Weights of a small GPT-style language model, trained from scratch on English Wikipedia.
Training: a variant of Adam for these matrices, 15961 steps.
Each number is 500 + 50 x the weight over its row's rms, rounded and kept within 0 to 999. Layers, rows and columns count from 0. Numbers have three digits each. The size before them is the row's rms in percent of the matrix's.

# layer 2 MLP up, 4608x768, rms 0.0259, rows 4370-4478, columns 384-511
092:589530525501495516555452467543481486549505430494426472476606478509549537474459572587534497440532428524500530508586506496502543475540517498594511433588466448483435434489453590461496495565519484461469495440562546471404437467514487471549454531458511560477535505503475599435476510520468561451573466505436414485574553481526509458598510523502521589494576486460469473389467507477472354454523
097:509515412597420424481599531508486554461563410596571430488532475537511591515567514414540501480441554478483442478549488548442513505455450475565478479510506492547457510469533371463528654437510584509480472514521585512529549535508525542455457503520520523459554458455481472509521461539429477574547410542508615456440503564448481517516433450633536501562539415450494624385440540557503486520511
101:576459575538479495521450370500551507507474450522570494510507568478521503504485482518512460424478478508483503505541556570482461483542408523597534563523501447478456458456453497550556461508539516510536500542472546465487424424539561471478535544449524480517626460519506484538533496490448493389543462543432443494432461437497510514553473555545522616524532526557485533514483528552563527496461
103:456537471542539464547489471478390608534521524481486410352439460629451441496504540509544617559543509486549569431528487486499592480436501562512436376456478495454482523413521471527497424468459571474495485418503462506599463412525537465570483554499457442443603542507567550523528462469493435492561514538416567509501456579445498452563441442533485482516480489483550498398511499466438453549549
098:519464575468472514577406573574463528443418621529555541483489489503500465478487482531438455543477434436360518551552500434436469499524422425554535527575372484460401474607528442494473485481465466441520465460456497572504459506466479477584522511548488431471499511478499574517443359563520480498395487530436574597537488471439513510373528508446501569473476549520579543564482545495484507561554
116:465587518501524536489483436505445482398448550508474461538536585512524445527512520512547490502459452414534489577452506492517568574521507625453495497506469574557447463483514479566444502488400592526532421569523497469550560433510451410530497510534589482524598499412524464505454511478407528521511462581511502493525531474517567465544555489544403451429530466479566450489524415496545426542511
102:423531534476546511519505455490509476515480560449524431457559506509501526503564512456538492557461450517490546473573509513413473503516433468529473437587517453597472533504494438488558517518503482543508465502489452554501588443537426454585533535587462413543351481560550528505525440619569458478509414574479503488528587569448460519496551567517438524574608590576579503490470505478495567576453
112:440559521472466600559480546546425462516510543530393502430468495557503428513541497509579509592402575527515590529507538537477583439447457423535486511568484494558439396460586424421487597410540560526506396533434500528536427552423565496448557516533591453490416499525409453510459432657576473472565527585546491556545502408466463519556492586507477532505547492560428580584421427452433479496463
101:479532476499462593453484536435530519373482576410557507466539469523483496529438527584527506498455477511391531494400506529458530477502477503531478452507422433446452481497573494476318488397446526520531440528462528454471437517471424540483424512559563448433569541468435463470472410527424415578467515531463692464489532596462575397523485524550565450617513419564506577534527466562504474577479
094:479495499506543416618486548494477464540438479480499493460428432538549499480529526547552469389506418405476486509516500469527465595550506535517484421460477488480414505509485507440459537480500491504579497473505538419483473391433551481543518585534518564422519508425464364522483486405496453449515488534512499512407530547440567499462563507370445488502555506494525586477580460435464561535550
096:481546498521484422597506402537623437562502493523439389464467441531562474548439523538508603480532471473461551568493497492503498565502598491509511356587504559505460534559596580421491508538428521542548515566455426475474531451440514471484497617485504491369419400504508450528514474399556516515496476511525501554519448492439463492631493575433559615499429533379420516570475437524512460563595
101:422463594441623488480537461486517486559498565491572449400582454540468580497426514548432506568514458525518537460444520512526456500477494497448523499509520553499568492413589475537505596532386550506561477487477498471478511463485509382520462448529480509475546520523509468510517465462519473519523577540492539436500512464423512442601630559526475488541462585512417477510418537445378477511618
098:540509502523519569536516512534516506533487449417527507548563366538527535541554498532492503550412493522506512594557456475443455489445528557546511414589501562586423440484484537525438488514511499524569418521509397348525466564472455507452562513546485528511507480555406559499527478549488486544525516433456549500477481441395416547605483574507494480524469516515451534423442491523460524525494
096:451488559440490405428577575538478430455451495475476466540548440525497531480501544469520549495518470473491464425517485551566535512621521519465546496510570459553536514517432554481500453431558373505519564570548483470592496467535490528502496453478468428514480454579495462579459487499532533455517516498531512533595506539466432485515502504519493556518505510570498431568527594466460500550495
103:590457479447428596467548478646485458626511550490508520518479538692584513498480484525528528531441519502445469516505423557451539581438344393440496444617457546514458539420538478499550567568422559409504463526446534527526556455499570499556506500541482588569473475485528462410534469467565488449464513413533548339592503575581456412576485439476485580495594465538437485476535509454530592566623
105:528499440491493461517517540538534393452381465496576456488497468560526460490467435439523406515434511489568437471520463515405462542546625527490419469475499538517532555536460524542463511478480549494524553496461538567613526484510543547499476509533477474485418456531533578548496475514433512470427485532491504460569535427501578470485557553554401538439538561561521452548468438483511476427554
100:444535497549506591537475535523520490552545536548504495470552495572520410564469423471550472496466507561494540548547506520543433412566491544477259505495403471458437524447555571430537496503387507430513556484476502448492542519527509464498482601673486527551470510471503464533494514452505424539549496478567502460521532540603528535588322538511497529441532471504500499504572543605596432439510
093:470520549479473512580539524512532510481321477407437446497398437500547521443503478555502532556502491512460493488537515504532554592479474463574480533490545500526456527497506449536515494546502557533515514591456441407465511540502486530391510479459563638551475522529517595487559456489527520567434432372526418455452536512469543554640469604474470470542477488444545415448508395428428490527604
096:449556453379513430611466472554478481479528544485482445492496566554594509550596489497490615493499575416358485542530589486444491518541466500487555484525545534533457551593436538499547472511519542556558462459544539584464460472482528531540579532495549694530535409440515530466516457545636507495455482547462444530433467465610481563457490543571546464439520505493606503468455534488486409540493
094:507575417563451600501481535550453566477561415470460475407444523569499456460504473543605490532423552476499484566473499486468503494464446503468466528504574507494469496509543549479406533471443561528551511490418552474509538390490506383452525456536455490502561565512429444521550533479514491482396491492478507474408364537447527604569521451466470511535473468525594569381479420487472447449483
094:393444494486515535548435480618489563461506449481560440408469457476549509518534451505550477487484380441484434516458461509515518491493515521511528448508513543460388580393480473528554510446525479581506550552511501432469453519500502566487501625469496579489584431540571538503494485489523555492479474494410519381587506532401532497443500495569574558584623480533431543467497481536470458518486
106:506558599514456545501540504589536525506422584510515473458429505562526548547465441519500572524465515480562514587500502532479384571461496554483501507471430543519482453508406481431515481510506542534466514508533624504628531462426454504520474583470518531426584548353486507489519437434474531503464515514478445518561458458464530477497629514613517454399504498578569499478482490559552492508471
091:492538530643523508452558491565454486517608578492545467495436513537487464498482509528571497529437519490482520428461442534494592491422409524564516449443491506539418513436530412511529426511345518529555510518510526502548372461457582537522526562405502545498592426443539452388524541476516476505452478466493470378505466501456498464450532520483436531563493544457494450531420460453350469495527
094:499513571498442441435412486532500515402424410482520430439484574558443405503488420504507535560515510414495503497517514545430510606544479441532492418551514594531447468493572541500468463456471459522576555505482452529498498493491533500391491667515487506539463437533436530578498524553494485582501473497476623495609560546458518535413572570424512573552487479504486486482552457501541544516416
102:504462511479481571385507556449511478481374451550464508479510542460582476480554560521504558530541570498497492474561529508522553448581515494504330488515552525544505521581489458533476563482552476490569501495535515552466596427486377472397580555585532481522428406486565394548492487441485551542505557446567501482548471478519553409474532531452546424502523424436492403479412437489458455427534
101:446468559458554405406432602547469484412517505471546449426566488479489506525612504517529490415499485490562585564450529549368513514494414503532564536469480468552467525500487483406615449507491582553580442546443568525522484459474550445531592578562588502491450507440538497488472469545559457482501436420473538493521480463454403541424528634474428513525435491549476591519526576508450502495418
096:385410524449448495436569557440523410454459461454537387446499382551577553404534436515499424442519461510501515524445481438530501501598436521484470501498400514570477589444491477459431486452515506513421543530504550473568586430483521508527537492464561496539514525459561504457548509420544533576415451556459534388526518537457525496452537524621504537537500619506458478421514473539539487531460
096:503470474594487458496478517465511498590527490436493466453443470464535599475401454459486500544446545491424517494462435514624542480602500544480512510489507513535488381413482490498437489476486515504434468436525590504511526532484553482487520600542431512592478407606446514526461479553535561516573524470508434495494542452468599451500466534591569441520516584485515485473482484447589579484507
100:510478468362445539502587489472500582503555572590535519472519477519630473465493509580537497445452531494399472545404521469541438512541510428454545483521464567589536502492493431536489542505403523529433515619491489520561493431443478463519477563570438515514533511537522400552506505469506525498550438439552436492484395553560577466526549483510469487432535521507521487478442564491531585491530
092:486522488559413495481539502507423466651367496491546520418450448509442577470534596572593376447517508480480454520424570517427492479484498507518497452495358528492490415625561516498475475461433471467576469522472501553499491488522567460453441557472463489527454483458455507502502502448524494600547442530514473499540533517527391485539485484436545475503503495490527566530468514505432533441423
095:488516627558530542566514444560425555523560518498514526419510412539439516474470505429466460576419524415522519432477542516547410546443573463523505409482430446468488453538472470522490428466523549502568538537527496448520583383504550482451387582469474519461581538527437555424387525493577467448483522559441427476538526613447494537580502477520513492414503512509491475470498421487465326576435
098:504416447506530437528500427538516503528495494493470497507556574480494453448538584626473573489444538511427523583451532493553565498544533503565520411486350474488421489528462462611551482462472425533429488507562531540429478485475506519480543544667482520441426574484581485531460500534578511534423578536514417488514494556540479559508574544609560486540415519457489512549461521468510393550498
096:496440499437472517504542465556505567474447431392490453395467384536509525532422545524578543480590425431511428597461510642527527432501479505561501530582542538623497535525520555475467597392504524426430465445565505530502484497480521476440533500486491568561494422556516485542646476510523460528502408539493499551510434594465682474498532571483531442474557468585543512481472518524510561459568
100:522538612502465491453566526491507488432445577502609538418518433351448507536475533439544422476498547521443499507566513453467510477484629543520482555515507522556522580515557450430562530533468482576473515461565555460609521503533523441515507536526523434448578518552448517516545483548514466494587413589474468471437572537480474458504468482624524542525548455469507458442487399466479463502407
095:511548526503425457562414601439405563575419407426527574558554489489507473546474526495501495458446457557546600460507546535509490461422499454533458452638490440599448502465442504402553555503460466470499531534571520514549472551481534479438526506516443523523455451409436491538609486442404433401542449495491507569488574486554363518452469439447481526422494425469571457472508445504480453463464
096:368522484516384503548541477506480434518489485545584521575437440466484502464489444466510435467428491422506423514527522522447544418450496594531554537448532489477623472498477539496426443578531610491527451473502503434509461548522472532543509593458541541420394427418521469485501559534526482606450461568479512511370533635473488499583460484541527434509506567521566426425490547507493427568576
093:471497464520403464528492485518508551521566435296474470560494526499461557483452419526502551442517525497479482353537522468524552441465590538467542380428433518449468477471456373461505455506486505497579436485473485511560510477494503483536522516494507492533479518538530462526506541439490533529512548479466479458539466499478487471487439562612553467542582505488431524507494496429489457496529
095:492437602528505580531606584551432478600539586544554463624517448567512570491457547562448484465453530512516424484475448571489523509507517543522510506447536524501458397458487521521467469548507516541576515395452505536509577505494574419562546499479485554459473612551477461496520485562453548541470488416486557518573470522429531498589498548499465459441605449512520513456549431470469476412541
099:484429512525548441505471439480427582483463402515508482552434512472429469441569597603531471552481442459534505437498555517449532518492477599563492509512468528477473476455455472510543469578565464502481420477510531408470456438474479467501511418491561478485500564476430467487437545495494558439450484431521483534519548468398584531503499454466542503446422526442441508565483534561493438538539
094:452475501558532371432458558550514522492542437481577513361524582528465571548433398527593409553433464486495459480531459575549511477467440594507500496526355553485542478520505520550487496446582381551536482476447463591559525530560600459479449549490620456538476546413531501437487448544564432515554508520446555381488616471523528443580522551480513507535556513553523503554525578494494502511600
098:479528632565540479570489499503540530520457571561497520497494486512571525482529488505472509525535535475496545508545452454513473455518558568569513471504474485538475531415459495479510506507400448514428497485498539521504444489510504526479572427456495674491458479545435512433467555511409402474518523448535461514473573470537476427517446484475552566460528463495564528435496484570467408454477
096:441455535484448500461596497532523493509530428431445534523523494552521538547508466587514418541377553490566482537467458447450435448505522588463458485509454468615571489542468562551543410475516421480495614453511526482557493478420487438546522531499522558569544472421457472405446477442539473504485423474448395529541486549481421496504500495482373573524521430454466555431477495479483479463504
093:512392517500580560480431551601527541472555485424474562419426487505511514512471493523396482426504499479499520425537506514482519445456497495526390473511565607517448500511541542601449549490471575458520488501534566475538478441472475537508477452524528564521553541470502442628550500618439501439503463520462516507494536438499495592510517500493555508500510434517508592557397549474520466514471
100:381467502457480469457538423578427494511440467530555481458507389500483513561536578507527528524497446449541490455502531473556410408490523451521386453567469521514424540530500485519580536508505486595524474512472503513474486473604490539453473526518537520495504413512523511552560491419598471514421454501506453446516535538433556547473504574485527525481560577499460552572476585508539460526575
100:493562516472570615571520514513461493548414502539562551487543456541439505497445532451473494469478506491492470569484538482544526445471422503523512445545547487573511535518572476592511490574495543534501499512507433556535398461486494542538537495491521498534565534397512546515511533430473510492544462489553484506492493457571613483524486545491470476504563443598480434591438468526559569565529
103:448487510470504476497506446578520444559430432471453503393514514513447581490521456458561425470511489395535527493571432555466496517507578594490435454506471441526447505567527484498509544509490512516507511503501470478526402463527525520568523548561481510485473557489522523522579472423494562417461476556480533551441529551554515439529476491460539470599595550573466443477499387564567456548612
101:534567459555404581580524441595512496515589392401405416557468438442560553559471449564570509516405484518449547547512568572490561558537528380604461528444546570553432497496449403599485562458565522540460479496588499422516523496515493494532511588508526484549510528482540592491561494587537556528521511576520462509422522500510487545604544489526478498503500471479465463545438399518503438509582
093:553444487568449463495481496478569534481505576522540517451524506509617482535414552466534502568413518442504503513478544488512521436560422515517509485541455578546516413447574487465507417503472534556490474436553502531428413476557528511495544538474514520431516466461557443534497447459547525521579414560563485599541454492561383454565490464461451467491546549513512569501541483492484503496473
096:463453475577522419471461532504543516523518619413536485463507466459499516448495493647471585598525502489461503521556475466525499490532406550580489481444434475585473482540449362490513514561473565576461398473571491596573548479525544494557563494484540499512595481512501550492578407461477559489488431495517480421486439521524548537470565546477474544494486498493519460470439511521498472547481
093:560494464509502452498550430571493503454565522567531501469516502605498542449499462497585489467478544442520422433512486446530557481479477544468523534572505565548410465486569523547432440429565465567550424496564397491486566518535510443412485481589482486547534471493437536410413472519475431498515425549569606575572465505452484521525446416428563538518544430468472514422487463508508521461455
095:503502529496505479478541485533474478513520419545496545473477435403467517451563553568574554481551428479595406480579573528587398419583611462553453441611469477490471549432520519507536478482546470478519487482574568546545513515473501514439468526486545608501492475465420492446558479484388454497451447471508478544467483523458527389471412571494550500535459587566566544464613579487516422530560
102:377425559462445455511420567455479469539551437419513462475470475514457461449584555470540515579446617381516490512494484473497524418503589500529510528599535504514588629468619489557465450411451532475431563549407458499497540499570549562479504582479377457546510554499439528558413533457580446518493459534494518525465543572420531528536419484462470570530458565431590573418536510455482473427469
096:525585544466506455505534444505492410560560520430541508500401471539574462484530527425464489449458513481490485574617457478624555465428410510564484491515461475473469513578485502536500484565512431555451588567507582523504480519428532542511463493531442417507582529446571448505496484557475476547414476438461571346558530572488514507486449527493449450483520567435595519446536522543484441550431
095:432497525483571524550507538548539423513467536409449488443455463536435497494479445591472463509431505476460554455507452460515543541514557456499466569598498623453469505547536411521554595512424454474446420474482475480623584577536485522443455533560529497478443597533516543503458467444574485557531510526468504543547551529504551484526485603349560440420365493489458505514515479483530523569535
096:366481507565588457571462485449420489522586468505500471417501452515469573522544545522539397493519563429500416587566503500503501528530548508519500457514493466469585538456488479567563522458524497528419406519517477426514476451579595490449554495474482508365563495547547495488452465505557518562400555573460463562476456443468590542539526561522515477417512489547526561404464406510536482513463
093:447504479497529506358476487550433453519423492508601529499584458540502507506450563503507450446496465513531603500531598522575531597502551456474531501370445492427414580555481514502427424491457449573541471427479535543549527589509525499489474497487452439485482488477489482430440469489537461443495426519426468505449555459627556450585494491541403531478578462569485548431521546583571461583496
105:467509525500509446525411483422429546512565513488434399615505529528445457431467464464558504456425534440530541510587499524498539454405514505518507507518492458532541541470501330550517550514455601479479508436488501400492454448480452446498516503487426455459452534556449487517418544425515475555525549523431422548562497519432552533545492522533403573407400523464531545543537577501523473521424
096:557572486558505481527465530546541549473478504529478497519407500587505544519494486432561464467423604440485544424508507503536496546504488425542510548638486593528489451561458407350494535472530533524458410471416429455535504424550457494485408492445523476381490525451510534524494519520507557496481401448495574389570459483538476448492477528458518472528566487571485437506458491449505497487561
092:536498536425533446543488460541451528536448473422515447479545433586430521535508493457485518514510602472496497559516544469550547416537516430550506428485607480592531510511538378532528551460537601446572517543582474564472482484457520467422619545512469469496459473434571486552543607530497438535448552496496504525514566425480496493495487501520452497483533504480547440622552374525481478481488
109:499397532536535524536480468529441502462475541505573472512515410533502532538479517479560502503471541464498476552453514461468455523505480507513479437528445534558446626410471454509524553518582461539436390583521550527575497489536554504493525547519487561532556510457454503427526438422511423558516512577509488501576452492553541423521586447521501552505605548621484518518501420532527453500527
097:521600591493544539509427535505500558489508439576448449510509400448459514515453469567496515455511559426422472407566453418508521515479522502529467525525452459635430529480481591452486512592500539471462482518543502525515498455472441479579481570527519586631471495583479544470501513507514493510498534512585526532545527469459496444541532587500499571525513556536463513496439483449516530413507
099:573453481566521458468554462618467509572445470468479594529475522559529495392549486469483540534386450504527561526559531477513501529608530460526531346496415452423449495453473566458522533542480527533468554514457567473612378462461478492516447528538541516557576574510509481473485440548497490603522447485534438455451524437483435482529516432565528466430509595514524497484474536552484592407470
097:484425498539453520497456493579454511465513484400491510413583492569572416581509385543584476481537609501503385465556534514475497461475593515568514572493470474393585515502555555444463512520524518444492444497562512526531550404452484493449500480475494537534514444433430508516492453556469511540466511485483496441505572435452569474455432500569380497546522460469573483477531423472475540512464
094:508526434419422431551477469491491441527407530388540479556453422445436496531566511483558429456428536410439501498563517594552485535485508566569522485593525549451460559543478458575502572467470499505431511465528602424420534470534560498547583499520552500535509516482523451508500478451547546484472487497498518529518598537480526600409503486539613557503561499487639596475509427477518509542548
099:471481524534597566445596526542470478493563492456563471519491455524544498502460442571497481462543559510440521530515535534543517564460554469550330479496391540545436575512407510541509488488476478533518487444558558408578488410523440548457443545614598396485412446397505461492541505514441494501520508539493553506542478529429381464563424486521436485483479474505524541456528474509473563530506
098:513570496460440411457528473488468484448579451484483531567487530470527497499521507550558431494492489508428475508606433502417389539508454426541477420389486576493500493366578501444506442553394486511452439591473624412526433464560614516600540537437581662491500496405514474467462439575524554563481574493523520523533556521512526524434522496423415503438621463485524497469503493548543496432560
104:342467550415574627492499503539517468458523488449618489439547513499467485557512568539569498568509481496490542458516497592576438512519506516445530403504444491491499531418509483481414507511489514489481504520522567513514485427406450504442474486544481516475595382456444543481543438534423490555462527573445551501520385445590553428554594458566486429482527513537473537621545571464533510562464
102:558512534450546409493476476514561388494475596481518503456576539559504426521454494648390440414438460505365531539454469452465387441509473530482537495474500544432561558529515501438462500509532572598452539474562560540502495474512476417545537469586507518494472532467533462451485552542496460438515419523489586473437602509457477482486480567553496524539515482416475494499441565505502415554505
103:464549551425453557495519526528570476493502544541421474592492477471435484481550534512516505545441622427436531492475466498546491471447446548523502507591479498485558559463456432472504515493473592532523496495436454462571513572531587532528469506453443491433446490496469574358477486518578530539444415514472458468597382516515543491549506454454462574440480565482457573464513450459492437535524
108:446414521469507420502471496586479396511555511469494517422514556419504476477465463616606521528557486481503382603493478509543478503498591469566478488652484452535545591453445507510602456428406531508560446493569572507423453444432579538596550573459550562468612433408458488514575504502544480443504492521505545457480405554508511462549462559545477521500555474514460475442453454482421505545581
095:497590406414490510484549511522503432553453463468489450476487423497470531488507453539514479460556483515461474516453395535538535382514449474570509492488512496494532465556506559483525572461529464438557464527439499526456468477421573469518410602533578578594568502483458506482551433490493457563562469536334505458559409466609545462418491516384461529449428628580510510543522491522550397509503
099:536475501520500560538491514564451572476460424310488512456481452496523531542447450534513512470586555463500491478571474435536547526512561447554450425492481549569454443572482518558436612467425531523449523531445508484535525475485475469453521544585480520424439482514496498520497456467422494554502541590474569554578500506457512500571411429568539526495611395483496396470497399503482553513514
101:469609508627456388515610501574556535502586493449522447551456444497492456547471491541487466534404501437486507479464348509476560537529550469556511433582571612601425489509567605427513476526528501523437498589543453478486491582551549497479490521528562524489433487433556471569563563452399580523476453588571511523534537581557536510469560466476469482539475534578504455483506440518426565551541
100:505514505440480490517626522571491528595482475410528462456636433533475504621467617508534463548572423495503530569529492546493538524449432519481526481416497518425476520513456507531473527505433519496527401461519457437511572458601516530447567443519462400505479379403492497459429424493452515450525565586534504436473501499505506481523515506447518485551463467477477479553427605499487518548579
106:524517546568498491594541557474396562429465511513600461480557518516474473497481451557584450545515515446569465556459442532536429425529576491454488441587518506483498552478439483457506481450469533558496498473505487563524494484495502568558550485522497500520498488361452493504538443545548480507520459438434484478453531486483504552495544549588462517555617459539511457546528576524504529569477
095:481559613456458570454474530486531651587435505478396529523500514476435483422482513474471470413524496491523527477511448534486457461504543489592536535457550477423573498417547401446473444390516533457524477443439562534440451453520553466568494511516488524510476549495459475408435496457442624389404477540451488475498539453455515468484446519537517615488519498553571502490490354516460578559509
098:600541473500461565613539492528423474424485449511612526490528559467504480576478511482553508487563422489447546544520448531534600560425544502598519487575468481470548468467537563487501447516569505552491501407486416435489524480507475497442579517492451489513384477518367460470416486535460519445480494514464543560568511600431540473474568497551503610488546466460506522522433511516446485501562
110:467507562502567361578380505528380483561611513500457452472487581462480493478435460645556529546558546518579612564406474533443481558468435540462539461603469485493547489470482485533480555514486462458596493454530568457428548505531500484450491538514618518437493527492498495441493472494538490580489453510478568546547498524485481538558502512533458479454437558574503531422457500398437543505499
108:463442448560537538510466460487434562510610624463461562534471449620442538540470531455516509521528511483450440500510486494465563594551516516488598477583483460474379442415478427555410514538507454473501530523568540353513500433466537533526508555472489471440450369414509521503488444556422436504590518527481602544515432504499559474529513537563474483453541490512582510584484407510479433453528
092:545503593520404507451479577564480494524492441376488506458554392514534536469625522435543614523476525465468617635451546488525463504526499513578462589462461465534404505591563557489431502507535401455484510487488506495540518509475429464543617618546543490527513506502471497487565526544460385536546429463460479493462540536467506542512416494561533496492491491495586509503451511508461496502530
098:574551494600520453508507484569560537423531534468487501494467563592564521381491408457560449498527511538446476613456510561487539521545482405428502491493453508456449459487580397489466544426504560441584472486562486477503494500467580565474494549488581564542566454510508485492549483365514463556611395526505524476478433521460462521578463479468503494474532483473566581447500489504535551494530
095:477568540551458604583516493441491532451517464437505500447504479547457494432544542536481562611507552452458497494497463522490423391553587412402462517556515492472492514507424544424481585428512475456562449534466504534478557514495563442515514499531489463577619428498481548540504568440519448490468476560351436485471520531479532444399419510533554386469549489556532518510543563466508529533632
105:505499542428496593605501454590456502487631497500603465453419473445510496498461537511562533482519524433501538448469492502478489460519469439503449479501432490574566440431446498482499529594459485513508425516620557443616432424529628488481524564539525551502532579505485443422518490521498498485453456575520484454501482452482438558520539497412491552536544526549542540400533571488479525501427
108:419487481504562443451499355625468431362469577520453501408461476582450526463479434539497508535463458494582476463485421525463413509501448560495488443514451618545479521525487563501499457515484522551448414556507482514575469534508469461464461573594515574506526454491494566513554481528569497435435503519567553524525477488519476451500486559488519466470537538540520557505545445478463564532565
106:483441495461467561489506423516489423407620550447523446391558420607562461431584556625507494415447499540470509505479483533540392456490496499475445406638431545473460520459508498431543475480496536650510510518502536506527518449594415544589487584524553588533588478557496476403530453484538484413502502584441492456570538519473541554532502560484485535422489503541501574414494542527501498465527
108:479458520479567438565383440541425407468534514490568402490508455500486455521514520625600491579505581431487392507493544527522511485544531486537482541599522469559517496459503397470446633542512520562469451511623429426495426460442480461549537560542543574482538472462439536487509571531450520635545376486398495512525434468492460479520559557491567582460502500521543556433524464508451490499436
092:499555500567494547455578473473519531396566451511516508597475542511543488481453578511432491555409483474497495520486465505549568576546502482459489529464508501538433520551499499510511595502440506527506442536592513433492511494492551454549511458499568562496498546559553533571409463506497526511439427569448550562490517441422593451422428549494531476517598532502543501513428445526429494601535
097:501391465471479552548549418489556555542544576516440485522370516525500488440572584504523482549504528442507464609479498418473493511516494474549497528543474529502492499539499552429490608577513469464443498465513566526543470498540535521581548468443529575516422580492630456567481440539553515540443530499470534498508524502527555512486512521440482509610394426564520376487512454544433535480500
094:456567528504515481433523462525515478515540530571495471513481517460496461466427455500483447499517485482523563555428433522581575540554534519484490529589513573542439519540457439501541503504518445450518502426518417567584505562493504523444536513496427480377495477487538588555504577428549511588511533524450419457439443503540551442508426609557526438486534500458549453448415435565496552473482
104:414478497489535462521471499572520492469488484468442512521488426575446498452445477591492463555496460432462453467461496576548563422456461524575528486537474505527481490446496403514540570459550539583528413530569426464453466494528589558478521459501470497513413505498541524553420443420530466452485511484601567510552519532347541512556380504629505532463526611484484585576464527458483379593466
099:472566443513495531374626505496418569427525497563463533502533543443541522507503532479467521503612405465503530506480498529468472473411492559484519492556520521616599529350375448494480488491521530458470451509426499662482473451434454471534535533518555495542486492441430541508538448490510523576544535445456538405464388491435485555475472533552464564493516549447433569500566532470554517476338
099:574482504551416525547471479481474420440401431435509444426515488557545496575494440528530500548447476498588534533537602427445536497539489492577431459514538513535438502464484479577470499577432613465434471543515562462541505435517489471530501504638554487499519444433468458627492563479501505521523573510564491458588497574501560540572502504570537605528544452506430473504484494498496469560514
095:528562529450463530512525548516490500497509491533519542457493581576607467489452533525450504506477507463484488447559467514453600437556424499451514472516520398489394412450545511490478573499523534464398504407492605573482447505508509492612515491539570630436451482494503395531505483529438478491509504544456518432525496416458525602521526510477491507513475616484565483477512512498467522451521
097:476613620598606579556490638534478526560504415516524492534510530429476455603546522411606556548512436494522625457613511527513497447543530483517469482506436463517425452510552433573443582496434450502505462516570475497517469479460484512489460515531477514497457454496458577539398562453470487537536511477584415485546524515524483476486563550499497429513506540437482506520532419541499422588459
096:511453484544468506514496429508491474556531618434520475509479456457481494435455488504649500487495515432496411575467442525563540555531432479445483475493527495558507572475475544542487485521546458464470485485514506552552523427519565481580434551499569431563481443440404555470508407355574463510489407577565556544524461523480533518542491499501467531335572453442497535479551501498488463512524
104:557479544491503542597548472545460555469471511431584458574507528452574473468553513593565416490429485360584499581470502466565601466488534514456487447545429473548475517475492491469554567560510370513527493539612496575483559487575503480587548506498493505547503545458501503504469499480518463464428467511507487449528509551490535517554609562516588542468502535435427513417512474507451459509407
094:548373467486478535459448537500576413501579551459455508453517458469550487563540498556603446499529444568535442514546445466464591524484560525493549475576663468522508518491494484524495558483530552563414463537478680493500397460411541536563488539491412459470472512509502413534590493501573500534468535578529502482512518510491450526484441541502490581502435524505508467436489580494394447468426
112:483427523556465551486424396491481428461520490467497480418550433531491545540436485519519476488388572477543580598465497410524433517502488487559438468521531530621424461490480503532488517575464624492430383522651526520566463465458487532485582478532537475465553426473458533521530441430526520514429400640480505565419494539511510438539549553570531488538565516511460518360554445460423429530561
106:404482462467525465506431445555451565351634504493557519490554475500426420540383514527521503486584428481451456455527463512491394401491472524460467468552476453496499576461465513464459457523459503527493528537519485460388475399586513464536411627505480524497559468452420495503537415474488505500507599515419606570373583591508514416504509536570493460484504493490619526554548577524467479607502
092:442558510570526527385462470552527508460534432533498491481495457502491549484513435505581434462543501527478434492487471436471511418511488474556502407505404577413571539463560539530453555473370492536525382519457424557455499423535526480495447525511428527510321514491407537462445471529535465490505453473578470556481535507519485528545497476528489517420548513448518500534449546512448404608474
103:504425493498441512510525452451488558526506450566521472454509472548555423505485513511553541557511576472544507523533463478549487504580518505492429425571527502548503534581626463487471559399546538550497488570513592492525432474467468513543506523559439430507511563448374554473524436529486488564520522537477523546532458445514465503439547420574421546506514542546442455546504457480531466551535
099:478485551436507516502533516438499496571445543485499534561468562521504515528469478471470486497534545536443544467501478600531490537544534497514558370598450499424539484452493417584502568429509503530423611497522494473500424541489527476472446562501474513464546446496448565435413481524434430492554550574501473551464488475487498504487519534511569509506545470548497558567451571438530485497555
109:511523557547450507463545500458500445504532516523517473502546447427485526542504468570575516602475504394516453506558550547511553579527572607487476498442435459515428517450482445550502623500458486496510422453630612474518487464512513540504417585671564474536430533510587505561523489515490359496590470491485449478495527507481435506523488537555469433547583492520452510521486558573456423524488
097:440481475416508487486560524530558463391445562492481459488518531607514505460505507519581482456463530430470535508454527421505537435549591411458586499549494534519601470504537485528547540435525405626422519558599562389456522415523529468448472519471540485455516515422507525519535534439471485501453380515557459426509566571513505468499493570452495515514499441404510529418455528577549523498494
098:397578525550586480541496545539557482429480414412570475422466445554447485484485446496488448483469497542493518460405568532438412582504551531512509422479472538424579401528468505542406498492542515525489534490536458545524456481392484456482471598520471462422428518493525511474488533498437560414498434495501484492496510498543494521558525514556516528491480498510579476504468433521485381455492
100:548445517470451600519565435510415537456564527504522541484413465477566490440514479488447495480476465510511612572578534503472562478480504529536521466476493499446528535499552553469482458549529492554528514441528494555535514507584524477458591491522407483410445459509438542500483480507552548428533356464426584433455473601436557486540452459511533456456540405421432512475445439532436524530604
100:466496621551465425529434506498551468600531473473463438562462445534605512478558504605490447475572582458554561571542484568497451443497403542473522450557548532470453449435531476503447564449448496483423445456454467495558538482463529437471567546537422511458491403485468458534567554515453477451466535537511530507506549525438479488487483505481519456602498569622563599539385493440451516473587
119:483392579608480411478477432490504496556556507515494474446549522440516570412452454520524472490430497514552494492489558467507489623506486470517461521518523512559350544520489394541512505602485547496378387511544537444512487471492534592403512516590484486468518429502512539531498453462525425518582407573551562566535488528510434489557533578490506518547532465526468554492531462480468405571458
103:421525563508514564567468596505428442437514583537491489427416563519430404479621488506463461517517505440422482574470460481532404492507506468584463376501558517482458586506428536530515571431416468590472472510433468556551466480470491477462565538559633449557468465470431571491532483432465503462511518422460473502573432486439554546504446591430619438505493478556572509416528528419475511542589